From a checkpoint of a small transformer trained on Wikipedia.
Size: 12 layers, 2.69M parameters.
Each number is 128 + 32 x the weight over its row's rms, rounded and kept within 0 to 255. Layers, rows and columns count from 0. The size above them is the row's rms in percent of the matrix's.

# layer 2 attention output, 128x128, rms 0.0733, rows 0-24, columns 0-127
size [174  92  87  87 196  94  84 123  81  73 104  88  85 296 103  93  72  85  94  66  82  87  77 119  95]
[[132  95 123 140 161 144 112 124 118 145 147 141 138 122 157 110 106 118 128 126 138 120 142 115 105 109 114 108 127 101 146 149 144 132 102 126 124 155 118 148 105 118 110 128 132 135 126 157 137 125 110 145 110 140 117 166 127 120 121 128 132 127 142 140  90 130  61 181 187  58  81 189 184 169 145 150 143  99 143  56 172 146  53  99 182 109  91 151 104 121 187 180 126  64  96 188 134  66 148  68  74 100 111  83 156  96 138 168  78 189 183  76 184 132  85 167 136 158 165 169 107 151  89  91 164 191  97 145]
 [128 162 120 156  60 169  96  98  88 114 104 220  70 105 164 142 157 115 140 136 119 144 150 139 174 103 131  86  95 106 163 170 114  87 114  71 138 128 128  82  94  89 107 160 191 165 146 109 168 108  57 145 134 135 135 129 144 132 141 146 170 146 113 163 114 103 136 116 157 131  91 117 162 117  49 144 123 141 102 128 107 173 149 129 121 175 164 175 133 133  88 127 143 162 128 135  85 143 121 115 152 110 143 145 155 215 143 146 191  96 130  93 135 181 115 149  60  93 150 103 149 176 162 163  66 116  90 146]
 [136 173 119 107 142 118 135 125  71 166  87 119 102 146 111  92 116 131 117 169 110 146 162 122 170 150 168  93 134 129 105 113 130 102 114 116  83 121 137 132 133 108 105 139 171 158 162  56 178 130  96 114 146 123  93  96 183 138 167 110  81 130  87 168 109 149  74 153 159  80 100 185 180 166  95 155 134  79 161  67 183 201  95  93 149 120 127 119 110 140 189 188 171  82 147 178 157 112 166  98 105 103 112 114 142 150 121 160  99 165 131  86 178 121  96 179 141 144 194 155  82 128 133 102 134 171  97 135]
 [131 124  70  98 166 112 112 142  84 156  80 161 147  69 160  92  48 109 110 137 188  98 108 122 104 118 132 100 144 148  90 168  83 100  96 180  68 113 189 123  97 102 155 133 129  87 116 100 150 143 115 136 197 151 116 108 140  93 134 154  86 141  88 173 114  99  89 162 168  98 102 149 123 136 147 123  98 128  67  92  89 115  81  91 171 157 165 142 137 121 149  95  82  67 127 183 105  94 148 125 116 171 163 130  98 111 111 163 140 171 139  51 139 169 148 139 132 118 183 148  86 156 147 119 175 145 142 118]
 [155 105 115 142 134 124 157  79 126 154 124 177 112  94 185 135 173 109 127 132 128 114 115 193 124 145  98 158 135 152 137 159 189 142 159 129 152 198 131 108 144 155 126 131  99  81  98 137 161 132 103 147 108 124 132 143 104 110 108 100 121 112 142  82  89 123 117 146 163 177 141 169 117 110 149 154 172 126 122 124  98  79  97 174 142 165 126 176 175 212 108 116  54 154  50 171  53 171 152  76  91 145 149 162 133  87 118 189 168 113 135 141 180 160 122 140 151 105 103 103 133 160 181 201 130 164 105 105]
 [ 39  66 151 168 172  96 111 142 198 141 106 107 111 186  88 136  80 184 137  55 171 162 132 115 161 127 174  89 115 188  50 111  77 103 118 179  92  93  94 127 158  59 140 156 143 181 113 150 101 150 189  90 149 101 146 184 151 157 129 102 180 127 140 118 118  93 175 109 103 123 122 123 132 164 140 159 134 136 167 161 154 139 142 110 104 119  54 141 109 101 118 159 132 120 163  92 144 119 131 137 128 118  84 114 159 108 133 102 116 143 154 163 110  86 105 105  98 177 130 141 115 112  98 110 142 131 131 141]
 [167 154 153 151 116 138 101 133 131 124 124  97 100 114 133 139 173 135 143 170 112 135 164 138 137  91 127 150 112 153 162 142 166 181 143  86 122 136 116 152 110 144 108  79 160 146 121 101 112  87 149 125  98  94 126 118 114 129 101 126 123 127 126  89  99 170 141  91 118 169 116 124 130 135 109 181 167 154 135 124 109 147 176 158  99 245 148 157 179 184  94 148 136 171 185 145  95 181 185 176 160 129 138 181 110 147  91 151 166  92  62 117 118 175 116 110 186  81 148  47 118 153 165 156 149 112  60  63]
 [153 112 132 145  97 123 130 203 159  87 151 100 142 111  73 193 158 181  57 168 127 109 127 161 158 123 122 127 177  81 135 135 125 162 146 115 130 158 126 112 219 152 143 126 111 120 167  72 114 118 159  85 102  94 120 103 112 190 132 125 140 143  73  68  67 155 133 145 166 115  88 150 158 170 116 186 135 128  89 107 134 137  79  89 153 170 129 159 161 153 141 104 102  74 128 179  97 101 162  85  87 107  98 174  99 130 145 163 130 152 160 102 135 179 101 158 168 159 150 111  83 155 138 131 167 143 111 106]
 [151 111 113  90 160  82 164 130 118 121 129  61 217  84  71 125 105 104  90 100 142  67 126 113 102 130 145 158 126 158 145 103 126 126 149 169  84  89 121 151 148 185 151  85  96  89 127 113 100 117 170 116  82 142 141 145 163  81 177 149 115  75 114 142 141 137 178  92  86 109 132  97 106 108 200 139 187 121 145 152 126  68 137 133 123 135  62  85 192 141 114 140 135 124 177  95 126 140 117 163 133  80  82 187 117 150 127  77 142 123  93 160  84 106 146 101 195 118  88  88 135 113 110 112 168 118 120 149]
 [184 145  99 101 137 130 100 135  87 115 156 140 156  68 192 131 115 105 102 120 131  79  89 151  67  98 122 159 144 155 109 166 113 154 176 131 105 102 142 115  97 144 135  85 106  82 102  80 134 180 154 183 100 110 102  91 114 100 130 135 112 118 113 124 101 126 115 117 166 170 128 113 146 118 197  74 183 111 120 155 111 121 153 120 136 167  59 168 185 147 136 118 104 139 106 102 114 121 142 121 133  79 153  92 133 154 142 151 129 156  49 114 121 109  78 128 179 112 165 101 186 174 144 130 119  82  24  70]
 [ 79  82 132 162 160 147 132  87 129 151 197 135  87 185 163 113 122 120 153 111 104 163 161 140 161 137  74 168  84 152 150  95 157  97 109  70 142  96  60 140  70  97 161 133 183 192  78 179 144 127 125 130 121 112 143 188 117  85 117  88 165 108 165 146 142 131 179  95 141 129 137 121 130 178 124  94 145 101 136 135 187 144 117 119 135 101 145 107  68 102 120 118 120  81 120  99 147 125 118 101 141 136 180  48 181  74 107 144 134 103 180 177 163  83 115 130 123 146  91 142 142 107 111 109  62 123 145 121]
 [ 76 119 158 147  65 139 134 146 131 178  77 169 110 127  77 147 121 161 134 154  86 127 174 123 113 165 124  46 127  88 108 136 109 121  68 111 125 143 135  96 158 102 105 218 167 163 125 139 146 102 105  69 155 117  98 102 137 153  98 149 143 172 168 146 108 101  95 156 156  74  81 169 158 122 101 184 142 132 152  95 121 139  89  75 149 144  61 170 146 119 126 146 109  76 121 179 124 104 168 166 105 103  90 157 155 158 168 146 120 162 144  81 115 165  94 147 147 129 189 151 121 135 126  70 170 152 123 158]
 [138 172 103 147 153 122 166 138 144 151 128  97 103 153 142 140 160 122 116 130 141  88 112 149  94 116 170 167 139 182 106 119 142 143 135 157 131 116  93 153 122 142 134  93 107 136  99 130 144 117 163 158 131 105 136 115 112  85 131 120 156  97 130  90 128 176 229  71  87 190 164  81 129 157 121 121 121 101 112 189  90 115 176 177 100  92 153  70  82 115  90  80 167 190 166 110 159 169 128 145 194 104 110 155 103 113  89 123 181  58 139 178 128 143 146 148 156 135  84 122  93  99 119 205 116 119 205 121]
 [133 116 130 118 127 120 123 131 110 110 119 127 134 122 138 130 135 125 143 138 127 128 134 122 126 131 130 122 117 135 131 132 127 138 136 125 122 117 141 138 138 128 138 117 137 126 139 131 133 122 135 125 121 116 123 144 127 128 125 138 130 118 120 137 168 139 201  58  72 193 179  66  77  89 140 118 114 159 110 204  88 109 198 176  72 143 153  99 124 131  56  72 132 188 152  67 126 177  98 172 192 177 153 161 108 128 102  67 182  62  76 176  69 117 132  74 125  88  70  77 187  90 170 161  89  57 151 130]
 [154 166 110 161  77 173 142  91  98  95 122 137 150 118 109  91 113 119 171  90 107 147 201  94 141 135  88 170  68 115 139  83 181  90 118  73 154 158 116 161 130 133 111 175 175 148 140 126  98  62  93 116  84 144 160 113 123 148 176  91 112 154 166 192  68 162 150 147 113  71 117 175 155 149 115 198 160 120 136  97 153  82  68 129 146  96 110 113 138 151 138 155 121  93 123 162 137 112 102  93  84  89  71 174 156 128 126 102 162 157 166 143 141 107 101 135 134 150  95 128 108 121 113 122 179 193 160 160]
 [206 159  84 130 180 148  89 110 115  98 167 129 205  68 115 119  88  81  72  98 152  95 104 168 136 100 109 146 163 101 140 164  89 145 178 136 112 131 145 129 150 136  91 134  99  78 186  33 101 139 100 147  94 122 132 119 118 126 167 160 127 103  67 138 102 150 176 120 141 125 117 122 136 189  75 163 129 151  62 127 138 147  80 122 113  97 163 135 149  99 115 115 132  74 158 143  80 115 128  82  94 131 116 166 130 153  73 117 156 121 202 119 102 116 100 125  95 138  73  72 149 145 135 128 144 118 147 123]
 [114 105 123 121 197 118 105 126 120 165 133 123  93 152 143 140 131 120 106 153 138 111 143 129 145  98 158 124 129 182 153 124 139 119  82 126 104 128  93 149 106 139 123 137 154 166 106 124 174 124 139 130 133 114 121 188 130  98 162 113 175  91  93 119 140 169 174  88 127 166 140 128 148 183 123 135  87  94  76 133 211 166 133 136 125 108 166  12  33 154 113 137 132 134 148  93 137 150  68 132 147 145 135 132  96 170  38 113 161  94 134 109 146  94 125 106  86  96  98  89 108  64 167 190 100 109 165 182]
 [110 146  96 129  97 155 123 162 108  82 165 129 153 118 140 120 105 116 127 141 112 123 142 141 101 145 118  90 123  72  84 117 150 123 158 123 126 118 166 122 127  70 133 132 109 101 139 139  84 138 137 126 160 119 117 120  70 114 130 166  82 203 125 135 146 133 158 141 105 166 194 104 108 140  81  80  94 211 143 192  57 181  99 193  88  48 166 125 180  80 104 128 187 105 187 126 140 104 161  89 163 166 137 106 184 158 165  79 112 129 145 129  76 133 135 114 123  77 104 112 123 169  97 142 116  87 160 129]
 [167 135  93  94  81 145  97 154  90 124 166 142 167  53 110 188 119 110  66 149  24  72 115 152 106 162 100 152 186  73 115 160 112 135 127 116 148 107 132  99 120 142 124 184 129  46 147  40 114 117 141 110 134 148 121  89 101 101 129 165 119 123 155 137 142 113 122 124 138 163 142 105 156  55 155  87  94 179 180 159 115 109 154 168 145  88  99 126 121 115  90  95 141 178 104 112 145 143 146 133 161 136 125  96 162 115 146  91 159  83  99 109 123 172  54 116 127  93 120 121 160 115 147 130 117 114 110 127]
 [139  64 167 170 225  76 154 144 106 151 132  66 154 137 118 134 161 153  65 136 125 149 164 143 147 122 144 209 168 148 189 144 200 139 114 144 127 105 162 127 145 165 166  65 112 135  73 146 111  66 201  56  81 136 118 224 127 160 115  71 101 141 154 101 128 130 177  93 150 114 127  98 146  95 129 133 155 125 160 123 123 114 158 105 128 131 163  97 127 118  93 102 149  87 155 126 162 136 161 142 173 121 129  97 168 135 156 138 139 100 129 143 137 139 130 165 179 110 117 137 125 136 124 110 123 134 159 120]
 [ 92 111 194 116 138 107  98 190 217 106  72  49 129 161  99 159 189 206 139 113  91 148 136  93 136 150 179  72 129 146 102 117 128 174 131  89  71 141  96 106 197 167 134  77 117 153 145 128 108 102 199  74 106 104 149 138 170 187 117 106  97 160  78  90 138 168 158 112 111 192 141 102 126  96 186 118 139 119 150 149 141 111 183 120 130 145 140  68 116 147 110  85 111 160 127 108 145 156 111 169 151 127 120 141 108 133 123 135 132 116 106 151 115 132 155 151 148 135 125 134 113 102 129 126 115 100 176 107]
 [ 92 165 114 153  90 152 168  93 135 125 131 124 142 145  83 126 127 144 151 115 141 141 167 141 157 196 135 143  72 109 140  58 123  73 128 125 150 115 118 124 163 105 152 106 163 167 153 169 153  99 104  67 178 128 144 154 154 140  70 113 189 146 159 164 130  42  83 175 130  87 142 162 150 123  77 146  93 105 167  90 134 127 127 108 150 103  98 189 120 116 163 153 172 154  93 173 167 115 122 110 108 128 126 108 142 120 201 168  77 144 143 126 173 112 153 173 118 189 173 183 115 166  97 138  85 180 109 134]
 [110 138 132 105  92 103 142  52 114 130 132 173 129 132 146  69  98  76 192  90 139 157 136 111 147 127 164 125  75 151 105 131 106  74 123 132 141 123 135 137  67 101 139 115 125 119 136 159 140 152  64 134 165 199 119 147 138 103 145 168 103  79 131 201 149 155 101 106 106  93 156 159 106 172 173 118  80  80 132 127 153 168 115 146  84 106  91 105  79 112 136 173 135 119 170  97 113  92 159 134 142 156 115 113 114 118  70  46 101 127 124  88  97 123 131  55 133  66 105  96 124 122 141 110 148 134  98 215]
 [123 101 220 110 167  97 103 171 203 157 140 140  70 159 138 172 173 164 144 135 131 183  56 126 104 104 161 141 160 179 149 159 127 206 164 148 121 127 114 139 130 175  97 151  84 139  74 132 146 197 201 167 132  93  83 136 156 176 130 124 151 100 107  61  92 190 172  85 122  95 115 151 133 152 152 139 184  88 100 114 202 122 124  76 127 146 154  93 124 135 139 124 117  83 146 106 121 132 110 113 118 110 148 126 142 115 112 141 132 146 157 156 135  80 130 131 131 144  75 128 140 122 111 103 127 112 121 106]
 [136 159 125 143 129 145 113 118 196 133  47 181  80 135 156  83 124 145 167 114 213 166  82  95 149  93 157  97  78 188 122 171  81 102 112 175 132 112 166 162  87  94 121  74 114 162 123 196 132 132  74 164 162 164 112 132 161 165 111 151  99 120 124 123 128 104 147 101 111 144 168  97 141  77  68  86  99 154 141 169  94 136 148 149 129  88 138 113 116  67 100 111 162 166 115  96 178 144 106 127 178 126 138 105 185 149 184 123 143  99 130 154 111 111 123 141  87 154 128 161 151 150  99 144  87  99 129 108]]